From a checkpoint of a small transformer trained on Wikipedia: 10 layers.
Each number is 128 + 32 x the weight over the matrix's rms, rounded and kept within 0 to 255. Layers, rows and columns count from 0. Numbers have three digits each.

# up: layer 3 MLP up, 320x160, rms 0.0668, rows 162-167, columns 0-159
# down: layer 3 MLP down (transposed), 320x160, rms 0.0826, rows 162-167, columns 0-159
# gate: layer 3 MLP gate, 320x160, rms 0.0678, rows 163-167, columns 0-159
up162:137118152096117111116120046100150098166158131147128134123121177118177181180128149066161086080118120088104095098105089153149130143135155110132101086097182134119051112146089165120097119078138146087103108173139170135113121117166158099131083065182144168118120095129082137098100144098109103135171124106116111101135144089164149114134125158063129049143108110033131185152116137111107143148087144100138125113158046121175178131140099143146150095100158153101181130114146133110148087153124023
down162:083133138104133047121105169148177152093099109138092154117093144099120145118137117129129145141127143137122116126103124151102116145102068168154151114123045170119117147109153116053142090110158091149138153105047085052130167082110085136107143169126128158130100129067119103114150072143096174090084113135097150161150097151161094137194119128197166097137098098112196102129135136129094149140141100110185160101080177145103151102131162166166124078154131135169116074069100146073084072105128152
gate163:115107105084140122122147133044152112110126186108136123107130110146072159188092114141121158123105114128070121192116164098098144153123101162198102185166111104080086149112125102141125071139145110112131109142162104105150147163168166154146131090119152131113179081113127169185116071210094147118107109175174147159158142127153168137129099109138138186141108154150146089122155144162092184069115157118065159121162144106147127176094169114029103105145107071138116148204140143112146111117134098
up163:130145126110110095101152160202081081105104107114118093092130097181137064107196139167101087114099111155140161043078191135134108113071118185082106096141148125127163123132099115152120180121129162155072139185133135112071133150137114080124103102177097124102181098159119137184121122151125085128156108121118134124205104107145061105113131160084144142175110161082158169140136176116102139121144179127119095117110131105114109153139128183115153090114068113108140123083093112112145200118117154
down163:165126167109121176154103163084123158118130147085146169115162178103131181114060113101167151108093114121110112199094057087083141159114135108160124142144134110144072164087128112180182110115156117120122123122168187150168128208164111148122150129090121083155095137094135141116144080131129145082087106130150119093103156161141187165183131096150135130123110104125102107090116143099146141088137057118078106141165080089107094054066147077163117133158162082151161088199181127090136124164155102
gate164:154150231114129099099105120112118171165145142116100161080173053138093126173142072091168093135128167168120155141146074120166133101137107084133145130194079116126079138118133137071093133103170071140129125096132135151158088135131137171113073132159061173106146095100105142138072130126064117075112076126152113155077124115194106114133156144165158093113107131218087166115178192125154111114096126144124148132135176125130147142243117087127164151086185119154077108170076126117108147128177173
up164:116142123157087142162121069224130147143118095167108126137114141125115144083073138078121154169159127108121148131103127129199097186097174087136141085135120074158113092120109158133113144191118170127091142120108154085098175122179141088108076114155067097102131142088128081147163136114131181085153148159142155171112157095108088123150133166090087183142112103085074066072103122151055046180093176117131083099148064116201162157038105143053117174173125173174156130114151179061162121136132158
down164:082091129123135143116121138207147201129159154096137184134136140145090131155138142122196108142084123196168079142066100115134162110150133096176120095141136102168134118141158141057149094069058084087109160153145078065066110125095132121086105089150076174122122196140108142095104165066130057080133106162097097206092152104135080140094114177123104132144100177091104164096114067176134075084145111119085178121170144122168229168131154105154134136113142182134101118181147089141130160082087120
gate165:117195104091111101161130077140187146133116123170139148108089127069175095167116158107127173058147177068122137168138115152156124091174130042154161117166111154082113126154149105094122093140168086113109117134137152125119076160112156167166109084145151142101106149080141149151110086112128154135126095110148112149136141105100103088123058114143152169100123125160131123160134166167161088180125110140074160109109119118171109116123116164138148131097217080131117136126133183150148143139109114
up165:131172083113161108112030118113138155127184125104122085125119172114114109149118141121147161098107097092133064188128157139156188107143104106152109124123137145147138130138150193119135126124132127110171134135100089156149095123148156156104134112198181102118133119113179159040123120094124116114121066140144099146076129140121059116145146146112125160102130067090118116159135116103190115125120101149102073066056082173087117101150124116156081143132161126129144164127179068101124125146116098
down165:102065108117186082120099113130162075127136096126174158122113099198150141146090153144078117134159115164155131167108148101155146125130135107106051149126200058204159155124095117144133117150112139142116143138111133148152100113155107127104165131115126159094101164129088174125132153152178132163162106164111115077070119102106119161111142177084125127129157121127106129133090156110106100123070116127223126140086089098076153130136132126154105128100104157160166166092123089106111116160087124
gate166:111129127112152184134130132177183137116129099106099173115137141114161083119155181107072124182132155102112163141176095136092200132116182088119176123085155117130113090151148194130113125140120125111050116126127180117170189117174158146165110136154145134142137174153076103160126120142134120132147082102120093176132172117184112045099157096102164154137134132145188130119129097116094135137092095183146152107087102116142102117131108145086129098169125129080098119107126113147092112122161162
up166:114158187064148146173112200133182170104143103117094130164144129118188108099157104076138134140120148077165141141173149147111185079138122056175070094104115118159142138176175152113111101132095125117119092138159168144103134089139125122169084136159150129106127170158103137107102116158100099083155119117179095163141122160120102134130077106113144102122129140176136090137112160159113068119086129167130193134116074109121155160048082143103107133162143104127139150107141083147113121122089173
down166:104154145101127173171119192143199132093087073039114131147136133145187125074112158115122106148125112105084127086176130163125165155151156098118092122105113142143144102163134152152182113166101156110098120073163174079135122094135112170080143142182138148075174170144120099130129136127151122172104116132144084161149136176192131101121094135111170150178119072151096104090105124103077090137081084131178153069136135112135147162145109191096087150104145161124126149102130082095149114163123143
gate167:087120103234078119155138084077125103130071094056120135132125112172083144110144154111103118163147097183157103141152129190115070139107122124127141085101136065126155086176126155151093129145130135137158192152143076089061195126123137126088200182143138123165199149118139147093153123052089096130124122145162154149103125177119136074145150116117066086137165127114168073138142158127127138145085165133104127069107139142176102141104119119117140111097107136148143093161133177132150196106101079
up167:121184120135177121128070128127135103089109088166118127106121146132142118118123094137144071129118153126157166108139113136105114142123194104128113186140149163138124113159153144174142127102098064093135097153165150107159091153112100163148087132113141134070097078124164134080100090142130066183127114110086111074129086071139085096135112090134166077124150096137122124206116066072138122130135120151157144130115072203104136054146137154175136194119167143052121131142081104167081147162181137
down167:072158114117120081129109138149122141109125148161158107151092086143142148126127145165158141132158170202166152099113177169070101112091127128208131157098095187165121083078093151038123099136126133085115114116146114144143159098100120128094111178107116078152115105128104101100112112162124073118077076139096120139165164093095150195126118120076181108128144089106131165145088091141115141179183128104087080099098113186148156124101179150142132214130134069109079119102133158148170134162115139